config = dict(
    n_head=5,
    attn_scale=0.177,
    init_std_qkv=0.0218,
    init_std_up=0.0218,
    weight_decay=0.033,
    seq_len=256,
    z_loss=0.0001,
    steps=7300,
)
Each number is 50 + 10 x the weight over the matrix's rms, rounded and kept within 0 to 99. Layers, rows and columns count from 0.

# layer 3 MLP up, 640x160, rms 0.135, rows 221-241, columns 80-159
54 46 49 53 58 47 62 56 47 60 64 41 69 60 39 41 61 60 50 63 68 37 52 36 47 47 63 62 54 40 41 57 49 70 68 51 34 55 41 59 65 42 43 45 53 54 36 59 48 46 46 55 60 58 45 57 50 37 23 43 41 70 52 54 49 65 45 62 52 54 49 62 46 38 52 58 56 60 48 49
48 60 62 49 49 62 34 55 46 59 56 47 50 49 42 55 61 72 46 73 39 48 47 69 36 51 50 47 56 54 35 40 57 61 46 50 53 38 39 42 51 68 40 38 72 32 45 37 65 63 67 37 66 57 51 40 54 47 57 42 52 48 33 50 62 32 41 58 49 66 47 48 51 43 56 44 30 49 57 36
71 51 45 47 56 53 57 54 56 51 56 51 48 44 59 66 35 52 53 69 52 44 45 47 63 39 26 47 52 42 57 46 58 52 49 44 50 58 55 32 57 54 51 31 50 32 57 51 45 59 68 41 55 34 63 44 59 40 37 46 70 40 50 57 59 40 49 49 39 60 49 37 43 48 30 43 68 58 50 45
43 50 58 57 43 58 48 47 58 34 57 36 48 55 60 64 51 39 43 46 44 60 57 42 22 51 44 29 63 54 31 70 51 39 53 41 58 67 48 41 53 51 58 66 48 49 54 69 42 35 67 49 44 58 46 43 50 51 34 54 46 45 60 47 65 51 49 50 60 41 46 61 43 44 51 57 58 58 50 60
63 54 45 49 47 37 61 58 43 46 29 52 45 58 53 47 46 49 67 62 51 66 46 68 46 58 61 42 49 57 55 40 49 31 70 33 39 65 53 44 49 53 68 60 35 53 63 31 52 26 29 36 63 46 43 60 48 44 57 64 33 55 47 38 51 56 59 30 58 47 49 50 71 59 67 38 46 77 60 60
34 50 57 47 51 51 60 50 53 47 63 41 32 49 36 59 54 55 53 39 48 46 46 47 38 50 70 58 52 52 33 37 64 57 20 72 39 55 67 28 54 61 63 49 60 48 50 49 41 55 53 50 60 45 54 57 36 52 55 43 63 55 46 62 55 49 30 50 53 67 43 58 54 47 58 67 51 56 42 39
52 32 41 65 67 61 65 58 43 45 40 72 49 38 56 64 55 31 61 46 55 44 59 57 64 38 48 47 61 41 69 48 61 49 69 43 25 35 50 57 53 66 38 45 26 47 20 47 69 51 57 56 41 57 45 66 65 48 62 54 47 58 49 46 53 36 53 60 68 60 55 48 45 39 44 41 41 62 40 56
63 42 67 48 50 50 48 46 70 60 48 45 75 39 58 50 55 52 59 51 44 59 52 54 45 53 52 47 41 50 37 72 51 26 52 64 71 62 44 36 45 42 37 37 43 58 31 57 66 34 46 33 61 58 54 65 48 51 44 48 55 59 53 64 43 53 68 46 55 32 61 46 43 58 49 48 41 52 45 64
43 54 38 54 59 31 65 50 58 39 42 47 45 50 50 47 44 49 55 50 53 50 42 54 53 69 47 54 38 55 51 48 58 45 39 66 48 51 55 68 56 59 40 39 31 50 40 35 53 34 59 59 60 53 45 54 43 51 40 59 36 33 47 72 48 64 42 65 54 52 50 49 54 50 51 51 51 52 53 65
30 43 62 52 58 56 42 51 52 60 60 42 54 61 76 30 45 45 40 57 58 51 65 51 61 64 27 24 32 45 55 58 48 47 49 56 49 31 50 37 42 40 61 62 32 60 51 56 40 50 53 47 51 47 52 54 59 31 55 66 40 48 50 52 50 48 38 47 45 43 60 54 41 65 31 48 66 58 27 52
37 47 31 42 52 31 45 50 52 49 40 52 47 52 61 58 28 60 50 56 44 34 51 63 54 52 47 58 53 42 43 65 61 32 46 64 40 35 56 42 47 60 52 52 63 50 41 57 50 42 60 48 37 40 46 46 46 52 62 69 55 54 53 65 51 57 52 57 43 43 53 39 53 51 46 49 51 54 56 64
41 36 43 63 48 37 51 74 46 61 45 44 56 50 42 46 38 51 57 38 52 57 75 58 60 53 71 63 43 55 42 52 32 39 51 50 32 36 38 36 61 62 59 47 46 53 40 43 55 47 54 46 55 64 36 40 40 33 39 52 49 35 51 45 49 58 56 46 43 40 54 49 50 39 56 56 49 59 49 52
44 69 51 50 48 49 55 52 42 49 64 56 32 60 50 38 45 48 55 45 52 53 35 61 60 69 54 48 69 51 51 47 57 53 22 56 48 76 36 35 54 63 56 42 52 43 60 35 51 28 55 45 62 42 40 33 44 46 48 61 37 45 45 57 49 42 43 46 53 40 46 29 43 54 53 41 70 62 39 34
69 57 41 52 42 71 61 44 66 47 66 46 31 62 55 49 55 52 42 36 47 42 36 53 49 33 49 74 45 45 46 32 38 49 47 53 38 47 53 31 57 57 44 31 34 49 47 46 60 64 48 50 62 62 56 36 45 39 29 41 53 41 52 40 54 49 58 36 56 61 35 32 56 50 37 38 58 37 69 35
39 52 31 47 52 47 48 58 35 55 48 38 70 57 42 51 41 55 58 67 53 50 50 69 60 56 54 59 59 53 48 59 47 38 33 65 43 37 41 48 58 46 53 52 40 39 47 40 59 38 42 50 51 49 50 53 44 54 50 48 42 47 40 52 51 50 55 69 30 65 55 39 41 56 44 49 42 44 21 43
41 43 39 44 65 59 44 37 57 31 57 63 41 65 61 66 51 41 74 62 41 39 51 28 57 57 34 59 47 56 55 51 51 48 60 55 49 36 38 56 43 57 44 60 45 44 41 57 55 55 64 47 59 56 53 45 41 51 57 50 56 48 47 65 51 55 57 56 50 47 57 60 53 51 63 52 34 55 67 58
58 50 48 49 47 52 56 31 61 71 51 48 56 52 35 51 44 51 52 61 53 49 40 55 57 30 56 34 60 30 42 42 50 48 53 55 55 60 49 58 53 66 34 52 35 37 53 65 44 38 56 59 67 78 47 39 42 21 53 42 31 52 60 58 39 43 45 56 44 46 41 45 53 46 39 25 57 47 58 47
47 59 25 41 63 51 38 38 59 55 36 49 34 54 55 40 41 40 50 73 31 57 44 56 49 65 53 55 55 67 61 64 55 39 51 54 67 48 52 43 66 59 37 62 47 45 24 37 76 55 56 32 54 72 55 62 42 50 57 58 37 45 17 59 45 52 59 55 45 36 72 51 38 39 63 74 49 34 43 30
40 44 43 42 69 61 58 60 56 44 57 53 53 45 31 49 33 63 40 49 37 56 70 52 44 54 62 34 35 39 54 55 60 57 43 40 37 34 43 44 61 62 58 63 68 38 54 50 35 48 69 60 50 46 57 36 55 32 41 49 61 31 39 52 38 59 48 48 46 48 44 30 45 49 55 66 52 48 47 57
48 43 56 54 59 49 45 51 42 50 62 50 73 38 56 50 59 47 43 56 59 71 54 49 47 36 40 65 52 55 36 44 47 48 68 43 69 47 44 47 57 50 60 39 56 50 30 39 59 40 51 55 49 54 40 50 29 66 39 58 54 50 34 64 52 42 49 43 62 50 58 52 43 29 69 58 32 60 53 43
53 50 22 69 37 69 45 54 56 50 44 41 55 49 68 58 55 40 62 69 46 51 56 49 30 77 36 28 52 46 61 34 47 39 43 51 36 66 61 44 52 51 34 47 62 55 35 49 39 38 38 50 27 44 42 41 38 51 54 63 60 61 30 54 66 49 49 64 52 71 42 49 54 28 45 53 50 69 50 40
# layer 3 MLP down (transposed), 640x160, rms 0.112, rows 221-240, columns 80-159
47 53 54 61 37 47 47 52 50 58 52 52 54 46 55 48 28 43 54 30 46 67 66 46 37 40 53 63 60 49 51 48 55 49 58 43 46 44 65 42 41 39 52 54 45 55 45 59 43 53 44 58 40 52 36 62 60 64 58 47 31 50 47 24 56 44 54 51 46 34 54 51 53 54 50 59 48 38 35 40
55 37 61 49 37 49 40 33 51 46 35 59 51 33 46 48 67 43 19 63 53 51 57 37 68 61 48 40 43 56 59 57 26 35 47 38 47 54 36 44 49 53 49 56 61 62 54 47 37 34 47 50 43 67 53 51 61 38 38 43 54 71 61 55 50 65 39 43 51 62 46 54 64 62 52 52 50 52 32 61
59 46 48 49 56 38 54 57 48 42 48 39 63 43 48 51 45 53 55 63 47 60 65 45 42 31 50 55 46 43 49 42 39 38 55 43 58 51 42 52 40 60 43 55 65 59 71 57 53 38 59 52 37 60 34 48 62 42 61 44 45 60 35 47 38 53 46 33 46 41 47 40 52 42 71 61 32 57 29 42
66 51 68 55 35 53 72 41 61 59 38 48 73 65 46 35 50 39 56 34 69 37 31 48 45 45 57 56 28 59 54 53 54 58 56 42 56 40 55 37 54 64 43 40 45 56 43 51 56 46 54 51 52 45 48 57 34 59 48 39 42 45 47 46 40 49 74 43 53 54 47 67 41 47 46 48 40 58 32 34
40 57 52 48 50 41 44 31 55 33 49 36 32 49 58 36 50 57 24 39 55 72 50 45 53 53 39 52 39 38 59 43 47 42 55 60 72 51 36 40 57 47 46 44 70 54 72 51 49 60 48 49 44 50 47 52 52 38 49 64 61 72 30 45 69 65 48 45 64 53 45 34 51 43 75 57 65 55 51 49
54 45 59 55 49 47 58 57 65 50 34 50 46 52 48 75 44 49 53 49 41 36 25 39 47 53 55 41 38 50 34 52 52 47 45 58 48 55 52 51 44 44 51 58 51 64 36 56 49 55 60 47 46 56 61 44 68 60 41 48 43 50 49 50 50 51 72 41 42 52 35 50 46 47 52 72 51 54 58 50
48 61 66 63 38 59 55 57 51 51 64 55 59 45 50 50 50 57 48 63 52 53 66 45 43 50 22 49 45 45 45 41 60 62 39 48 54 32 71 66 57 48 42 56 53 58 34 59 61 62 50 44 40 22 57 37 42 40 60 48 38 37 57 30 41 47 56 34 47 43 35 44 53 64 36 41 51 40 35 50
46 49 45 49 45 43 56 43 52 38 57 62 63 54 58 47 51 52 60 47 58 47 41 46 36 60 44 50 33 42 36 51 61 63 44 53 54 58 61 51 49 39 54 69 52 33 54 53 35 48 60 40 57 59 45 45 32 41 40 52 41 50 57 52 58 31 46 52 47 54 60 42 62 38 53 45 68 71 29 38
72 51 68 31 60 54 40 41 56 64 54 54 58 47 34 45 62 52 58 53 61 29 62 53 36 57 60 55 41 28 47 58 33 54 44 54 38 41 47 50 61 41 35 61 60 53 43 50 56 46 53 45 50 49 47 53 63 47 40 66 44 65 64 40 45 36 35 52 41 57 47 30 48 47 52 60 42 52 45 45
49 37 44 52 56 42 37 47 42 45 36 59 33 63 37 58 33 43 49 52 53 50 53 54 63 59 45 57 58 44 66 64 44 38 67 52 35 67 63 53 54 38 30 59 47 55 51 63 42 43 58 43 52 57 51 54 68 39 70 46 19 41 68 54 40 50 50 56 51 59 38 55 54 53 55 29 22 45 44 46
42 49 54 68 56 43 44 56 57 42 50 60 36 33 34 49 57 43 60 55 56 73 63 33 45 40 39 48 50 46 59 39 53 47 61 59 47 49 58 51 45 48 58 62 62 47 57 45 54 67 50 59 60 42 40 35 67 56 59 44 59 51 38 46 41 43 50 61 55 50 46 47 62 38 37 38 61 48 59 33
58 35 39 42 42 60 48 48 52 47 24 51 17 52 47 31 75 50 40 47 44 60 50 49 55 49 53 64 50 61 31 57 37 52 65 41 37 58 48 48 48 54 39 48 48 37 55 49 50 65 52 49 51 51 55 38 41 60 43 49 52 49 53 43 47 31 56 34 58 50 54 38 56 47 45 42 59 48 54 45
54 43 36 42 49 61 52 60 56 41 55 37 50 38 63 45 54 47 69 50 69 52 46 37 52 59 57 57 38 31 52 61 58 57 64 45 35 46 58 55 66 52 48 53 49 61 65 39 60 62 60 50 35 60 38 69 41 46 45 58 52 58 46 47 48 30 61 54 55 49 71 49 62 49 60 48 45 32 61 34
47 68 54 42 54 81 58 60 59 71 47 58 64 53 62 59 38 57 34 54 67 53 45 43 43 54 47 42 40 50 55 44 53 43 46 47 28 50 51 49 69 47 67 49 58 62 39 29 27 51 54 56 37 38 49 37 41 44 58 44 48 43 52 56 55 59 71 45 58 53 49 67 35 67 60 49 51 52 61 30
53 40 61 56 62 56 62 51 55 37 42 58 38 39 41 40 47 44 41 43 42 53 41 42 53 42 46 44 66 31 41 41 43 51 45 62 52 67 46 42 45 54 53 63 49 58 51 50 39 53 47 47 72 51 40 29 44 55 54 43 41 68 42 44 49 54 56 54 62 32 44 43 46 40 38 45 51 58 51 64
55 51 59 45 38 65 39 47 64 38 56 38 49 45 63 27 36 51 55 41 49 45 59 36 55 55 44 43 52 52 52 61 41 75 30 51 40 36 53 65 51 63 61 45 53 60 57 66 50 55 42 53 77 55 40 41 58 51 43 48 66 61 48 37 37 35 33 53 38 45 69 55 41 56 55 47 34 52 59 41
49 56 62 54 44 41 53 47 59 30 47 47 66 49 48 52 43 68 56 48 41 63 46 55 41 59 51 31 24 62 34 54 40 28 64 63 45 67 42 43 58 33 68 43 55 51 37 51 37 44 32 40 45 36 29 60 42 59 43 42 47 56 36 60 66 51 49 48 61 58 55 60 42 58 56 57 41 42 65 65
57 50 46 71 69 44 44 59 30 63 51 47 44 48 34 61 52 57 47 37 37 54 59 49 51 59 42 51 54 52 61 49 38 36 57 32 50 68 38 43 72 47 58 61 66 77 50 60 41 44 45 39 18 62 49 41 40 40 53 75 52 45 64 41 44 47 53 43 55 42 46 58 51 62 39 61 65 64 41 48
60 51 46 47 49 48 50 23 63 55 53 42 50 36 65 37 60 41 45 41 41 69 32 39 27 59 50 56 53 49 37 41 50 44 54 45 43 70 45 56 57 48 51 41 42 51 54 33 46 55 32 34 24 51 41 58 44 46 41 56 42 60 58 52 31 57 58 51 55 47 58 54 67 33 39 45 45 50 62 39
59 52 64 35 40 50 59 68 57 36 48 59 51 52 68 49 37 55 59 55 78 30 44 45 48 51 59 40 54 57 54 46 70 63 56 54 45 56 55 62 58 62 50 46 59 60 47 46 64 45 31 35 63 28 46 30 38 54 50 42 46 44 42 46 35 43 44 63 71 51 55 61 35 34 41 36 40 48 27 55